{"norm": "rmsnorm", "norm_eps": 1e-06, "attn_scale": 0.313, "extras": ["value embeddings", "short convolutions", "skips across layers", "capped logits"], "init": "uniform", "init_std_up": 0.0469, "init_std_down": 0.0, "optimizer": "adam_variant", "final_lr_fraction": 0.1, "batch_tokens": 16384}
Each number is 200 + 30 x the weight over its row's rms, rounded and kept within 0 to 999. Layers, rows and columns count from 0. The size before them is the row's rms in percent of the matrix's.

# layer 4 MLP down (transposed), 256x128, rms 0.0925, rows 68-101, columns 0-31
108,160,202,210,183,247,174,202,178,210,214,174,181,191,217,254,208,242,203,176,160,186,224,156,229,204,177,181,268,179,188,157,116
099,222,201,204,187,210,212,187,186,260,162,188,173,188,184,200,220,258,155,156,251,211,165,215,160,197,248,230,238,256,167,254,170
101,212,207,216,188,188,198,226,171,175,184,210,171,252,325,241,210,194,210,190,176,227,183,167,221,229,169,162,225,212,197,275,134
099,200,277,158,150,144,201,202,195,176,232,190,246,235,233,190,234,243,183,189,216,185,184,206,184,178,183,180,134,183,222,180,205
099,210,214,202,156,223,178,211,207,234,190,215,204,192,249,176,211,166,263,203,209,217,165,174,246,192,213,230,239,181,188,190,180
100,203,191,180,170,160,229,153,186,157,176,167,179,199,214,209,183,173,229,163,195,209,199,163,191,227,144,177,222,199,182,144,177
098,196,207,180,231,182,174,215,223,243,170,198,182,213,316,197,210,217,208,180,187,264,177,201,191,199,159,234,195,211,145,248,251
104,169,175,189,202,189,217,178,173,200,215,186,235,122,237,209,187,195,162,164,213,180,239,197,252,217,214,194,225,211,100,200,261
104,263,202,198,203,202,220,198,190,244,227,224,201,229,105,198,181,182,205,196,198,189,176,199,166,239,208,206,160,189,217,171,223
104,200,201,200,204,198,216,201,219,229,187,238,259,179,266,199,207,186,168,222,197,201,191,177,165,234,228,264,253,205,149,138,199
098,207,178,191,221,232,184,219,178,194,172,188,214,273,140,176,227,177,178,215,201,222,199,238,226,196,235,119,133,198,171,168,139
103,209,182,214,257,178,232,183,208,168,173,216,211,177,180,224,226,197,181,140,187,209,216,204,215,214,187,236,234,187,192,191,255
094,191,160,227,190,147,168,207,219,184,234,181,138,240,133,184,175,199,200,228,223,193,226,230,224,199,188,176,149,190,226,224,202
099,216,271,163,280,211,171,203,225,214,195,252,235,217,251,178,206,193,224,198,191,231,219,164,204,191,195,198,183,168,174,144,212
104,259,248,166,206,227,149,178,276,177,162,214,227,232,197,167,211,176,200,202,185,250,186,198,174,216,111,200,239,192,187,211,205
098,234,245,203,217,217,165,199,168,203,209,202,230,178,259,166,241,110,236,214,173,167,138,206,204,193,150,153,173,193,153,193,132
102,177,214,183,178,155,210,221,211,176,227,186,264,192,233,189,233,136,213,228,242,195,237,185,183,266,173,225,159,184,199,184,200
103,186,217,251,188,215,171,208,124,187,215,186,167,192,226,203,213,193,143,241,138,192,222,201,195,197,185,200,147,198,236,157,207
100,157,166,237,195,260,225,177,186,210,210,254,201,178,170,167,173,221,185,221,141,224,241,196,173,155,172,197,214,260,198,243,254
094,207,185,215,215,152,176,273,167,220,179,240,232,225,216,192,188,212,184,173,149,231,209,195,209,230,151,217,211,175,195,177,189
102,224,201,191,214,182,174,162,215,201,202,246,206,236,185,221,184,194,167,186,221,149,206,192,193,189,168,171,215,167,158,240,255
098,173,172,177,200,160,155,210,207,182,185,201,226,220,350,180,231,185,207,232,225,235,265,209,188,225,175,157,216,183,234,221,168
100,242,212,198,210,222,117,222,195,216,237,183,236,191,223,212,182,225,259,228,193,241,247,250,182,184,212,204,261,192,164,198,199
097,234,233,257,226,196,232,201,256,230,231,235,203,225,217,221,202,218,217,242,221,157,198,214,194,191,211,195,179,253,191,170,158
103,204,216,268,228,208,241,205,184,191,176,181,176,212,160,188,267,163,176,233,210,234,168,239,233,254,253,203,215,220,195,204,201
097,196,185,164,171,187,246,243,197,187,155,170,196,128,154,213,228,158,187,242,149,192,189,189,209,275,200,199,168,213,198,142,260
097,199,244,151,243,201,239,192,194,242,165,182,220,209,252,168,293,206,221,217,140,191,221,232,190,216,170,160,190,228,182,195,236
102,199,178,198,192,196,146,186,220,209,239,200,194,234,144,158,154,158,226,229,168,204,205,243,233,234,229,220,190,190,191,168,180
101,170,197,213,190,187,204,176,247,222,262,240,185,168,180,199,158,213,177,202,191,211,221,216,191,211,205,177,250,191,181,263,181
104,218,168,191,225,200,187,252,203,175,209,213,238,209,213,186,238,160,199,217,146,174,171,170,201,189,234,138,228,176,167,221,253
106,201,214,203,119,225,237,254,178,196,191,157,244,257,234,245,204,230,142,219,186,153,252,230,160,178,216,245,223,184,210,218,180
098,215,210,250,202,216,189,228,241,238,266,215,185,193,292,172,203,209,170,170,192,179,215,191,270,187,199,154,211,231,159,159,182
103,165,174,212,190,235,208,194,210,159,204,177,214,232,343,161,178,167,186,180,207,178,198,228,187,186,187,209,182,192,212,191,159
099,243,202,181,214,198,186,229,201,216,265,202,144,193,249,222,195,229,190,229,171,156,252,181,182,179,186,160,133,201,218,226,223
# layer 4 MLP gate, 256x128, rms 0.099, rows 69-101, columns 0-31
100,185,194,242,198,233,214,200,216,212,168,211,138,174,167,207,219,231,194,188,216,196,174,230,198,112,238,137,198,218,189,196,183
095,201,155,183,189,185,217,200,200,200,176,192,202,219,220,233,254,231,243,188,210,187,218,201,202,196,142,204,202,187,165,183,265
101,237,155,237,242,242,192,201,153,242,164,210,210,202,202,194,106,198,217,208,195,229,170,171,183,214,275,262,230,189,224,263,235
100,181,190,174,199,205,216,228,192,196,254,175,208,222,200,230,169,217,186,251,217,209,253,252,205,151,182,190,189,182,191,175,197
092,199,188,184,157,163,210,191,237,275,196,206,180,213,151,207,208,160,231,233,191,145,187,233,171,230,232,212,197,179,193,217,183
095,235,185,187,195,217,233,184,256,187,168,186,166,201,199,161,198,237,216,212,208,232,152,184,211,217,155,253,164,181,141,164,197
107,164,196,198,183,215,179,211,146,196,233,183,198,214,208,168,223,182,169,188,241,175,229,160,225,206,172,215,234,240,213,180,202
100,147,202,177,199,207,160,185,175,187,212,168,186,226,241,237,237,198,163,229,208,179,190,216,181,207,153,232,180,188,212,210,195
104,268,231,176,182,217,230,162,223,177,143,285,238,194,218,182,189,194,143,267,246,212,222,191,215,176,167,205,230,198,196,218,210
095,236,148,225,178,218,188,206,188,208,253,204,210,186,206,204,197,252,214,178,164,181,184,219,153,228,230,179,173,163,194,176,211
102,205,240,200,249,197,157,193,242,236,205,234,232,183,197,179,232,203,172,172,202,188,268,201,172,214,214,156,181,173,204,170,208
099,216,225,215,182,197,238,159,248,220,179,243,193,185,189,200,171,156,191,239,219,138,119,248,155,210,192,161,230,237,218,215,166
099,177,183,234,139,195,225,229,192,145,261,200,227,190,196,234,204,146,229,200,189,153,210,238,213,244,242,179,173,231,203,205,179
103,166,173,265,136,156,279,220,153,223,229,166,180,164,177,219,205,215,255,191,205,210,200,184,211,203,201,208,208,238,208,204,160
093,199,229,198,221,200,194,219,188,148,207,205,224,239,216,179,213,205,239,239,199,229,181,165,246,153,209,198,224,232,205,227,204
104,131,190,213,197,180,211,168,232,218,188,203,230,197,209,174,211,154,116,184,216,196,190,138,208,164,221,173,205,251,202,210,207
104,202,148,202,196,133,252,171,238,172,213,228,200,205,186,186,160,211,209,161,183,153,216,226,218,180,201,191,182,241,182,246,186
105,180,240,201,186,203,219,202,166,171,216,209,173,177,180,213,161,254,201,221,225,237,209,209,216,229,146,189,181,231,222,223,188
086,180,271,242,168,183,152,200,163,238,212,201,190,174,151,165,201,155,204,165,170,146,240,258,198,161,205,143,188,209,191,219,172
099,241,222,236,143,230,209,210,215,223,234,198,250,200,244,226,156,182,214,179,162,182,149,207,150,141,173,203,159,174,186,174,178
093,210,238,199,169,121,211,210,251,216,221,168,265,183,145,182,214,228,219,143,188,201,192,238,149,225,228,205,220,250,176,179,163
100,246,214,219,191,224,213,189,243,154,192,193,230,200,222,225,166,181,212,195,191,206,266,168,160,169,218,203,204,165,186,176,228
097,249,176,225,196,237,208,184,193,195,197,220,191,169,199,214,222,154,208,165,232,228,216,144,176,175,158,228,223,223,242,257,187
103,247,209,167,198,181,205,205,193,236,203,250,209,151,219,211,184,187,182,160,258,183,188,259,187,167,217,195,196,216,188,207,208
096,167,220,167,187,160,247,179,168,162,202,158,213,216,194,203,230,154,247,187,201,194,236,204,252,186,173,159,183,233,230,171,213
103,148,187,231,170,226,159,157,200,193,183,172,177,158,207,175,152,163,211,219,220,223,211,182,154,186,224,219,203,190,231,190,249
105,208,233,205,202,224,209,212,220,189,140,237,237,186,212,226,198,189,201,264,255,200,127,211,193,174,177,169,229,222,148,206,203
096,244,194,200,246,204,196,181,240,224,241,259,187,192,190,197,239,269,218,160,211,197,184,173,192,175,171,205,217,156,212,197,179
104,216,188,159,231,241,192,173,196,229,130,215,182,127,221,169,209,190,172,224,233,188,212,237,197,222,213,193,163,212,210,218,182
105,229,232,147,198,189,163,172,199,221,186,201,186,176,198,226,154,180,249,240,186,218,175,123,217,201,193,241,175,197,179,196,164
099,190,201,184,187,171,183,216,183,175,174,181,192,207,208,182,175,194,187,234,229,231,235,199,183,242,212,258,202,164,192,243,210
106,231,168,196,157,205,212,234,191,205,203,172,224,146,174,224,220,187,124,207,172,169,169,218,178,284,188,205,230,244,208,209,228
099,188,212,192,189,221,246,217,173,194,147,174,152,194,179,186,194,248,207,210,210,268,180,208,178,227,258,176,234,170,181,176,233
# layer 4 MLP up, 256x128, rms 0.0993, rows 69-101, columns 0-31
103,190,203,213,185,179,154,216,233,193,225,225,265,206,188,178,147,180,188,246,164,245,258,211,182,226,232,223,197,183,171,212,202
098,254,157,196,203,174,177,238,214,181,159,180,223,189,231,158,188,213,165,244,217,192,235,230,171,153,193,224,224,185,237,199,229
103,243,202,184,266,172,275,226,177,156,188,200,231,170,190,240,198,167,201,219,196,174,199,221,229,199,249,199,219,188,234,208,198
102,226,229,204,226,224,224,199,161,250,177,203,206,201,199,253,203,229,221,171,206,203,224,229,219,251,248,174,199,226,199,207,228
101,197,181,167,205,138,241,176,220,181,190,152,230,233,217,219,230,218,220,197,238,183,222,205,218,269,195,183,209,182,209,183,248
101,174,173,208,169,207,225,155,185,161,169,227,230,195,220,186,180,214,148,221,225,235,168,164,179,191,194,250,202,191,220,175,191
105,182,228,211,228,229,170,201,170,201,215,196,199,204,175,212,176,199,192,201,198,169,148,247,238,167,223,180,264,176,203,173,199
100,197,196,228,282,222,231,205,165,194,231,178,215,178,183,196,204,138,210,231,249,225,245,153,262,203,196,243,201,200,215,158,231
104,200,193,222,188,178,175,259,236,181,243,147,236,212,192,128,178,160,218,213,196,215,192,204,268,184,232,266,167,175,184,217,200
097,184,173,219,191,272,190,127,236,214,225,219,168,131,207,178,219,208,181,177,174,213,208,157,248,192,193,227,202,195,153,254,141
099,217,209,179,171,189,79,186,241,214,205,191,186,173,202,206,202,225,207,258,130,208,227,150,171,189,180,190,213,202,170,212,183
092,264,166,180,186,224,147,191,191,250,208,227,172,247,226,191,235,220,198,220,171,175,171,213,250,224,231,173,190,178,175,165,243
102,194,179,167,173,160,195,157,171,200,250,185,155,192,204,226,197,136,176,192,194,172,243,252,184,242,200,166,171,225,178,179,181
108,147,184,241,212,165,223,188,277,264,203,215,211,206,202,204,256,192,129,196,225,208,196,201,187,212,215,193,207,187,162,181,232
097,210,161,189,192,194,203,172,238,175,181,202,212,189,233,209,227,258,206,202,273,216,236,211,186,260,160,207,161,219,222,211,218
102,198,160,186,220,219,249,214,196,239,129,196,163,207,155,210,238,203,204,218,216,161,168,200,204,187,234,170,191,203,184,241,175
104,201,208,203,211,189,216,206,200,197,229,202,163,215,176,245,196,209,175,177,157,169,254,261,180,257,202,103,258,218,169,200,161
106,221,177,140,152,157,213,210,177,196,209,169,216,189,200,212,219,230,185,188,191,157,223,220,256,227,210,154,195,235,208,174,228
089,186,269,204,168,205,206,182,135,203,215,205,178,239,225,155,240,232,172,153,167,201,249,237,214,185,183,140,157,201,195,204,199
103,202,241,214,181,170,178,165,204,195,234,201,202,245,210,203,194,202,183,203,223,191,223,223,189,195,199,250,225,186,195,226,194
094,205,231,223,198,134,198,242,192,183,186,191,232,210,198,234,211,237,188,159,203,219,251,197,208,238,160,246,210,244,227,184,162
097,192,196,189,192,135,181,175,207,223,215,214,227,205,236,192,236,162,166,162,175,192,157,205,172,242,191,206,213,222,220,185,191
094,185,162,209,193,226,223,261,184,173,150,221,217,230,204,186,143,200,171,244,196,202,261,189,205,248,220,243,203,201,200,221,144
103,162,142,250,190,210,188,137,151,180,187,192,182,204,206,160,175,196,196,235,195,246,176,163,223,188,175,189,209,185,196,205,164
097,164,214,224,191,193,208,179,196,186,230,205,210,188,161,230,179,164,240,183,202,205,233,221,241,160,227,182,201,165,223,222,199
101,209,169,207,225,161,187,131,227,170,192,148,193,219,204,178,181,145,204,184,199,229,160,137,190,205,224,170,200,200,202,164,240
101,149,184,194,257,169,238,224,208,240,231,194,210,187,174,213,220,230,171,159,261,153,236,186,182,190,151,198,116,206,188,189,237
097,170,189,218,143,214,194,181,184,218,154,168,150,193,199,261,137,162,161,238,190,198,181,169,167,205,198,182,202,209,169,226,181
101,176,173,230,225,196,187,216,166,202,215,178,242,219,198,149,186,260,174,244,220,186,162,222,258,243,160,223,215,196,107,206,220
106,175,220,182,183,241,198,233,164,149,231,251,172,252,195,217,220,206,203,189,180,138,245,257,194,201,243,191,221,180,159,185,184
099,130,241,185,240,203,191,210,195,252,158,239,197,154,221,191,239,216,209,148,209,229,228,231,209,188,162,191,214,150,249,214,256
106,192,165,188,182,224,222,204,177,227,170,202,133,150,176,183,239,191,163,237,239,214,173,207,221,231,135,167,228,231,196,228,169
099,168,206,226,193,143,224,195,180,190,198,206,144,152,189,163,184,201,271,168,216,194,151,220,207,213,181,255,146,262,270,258,191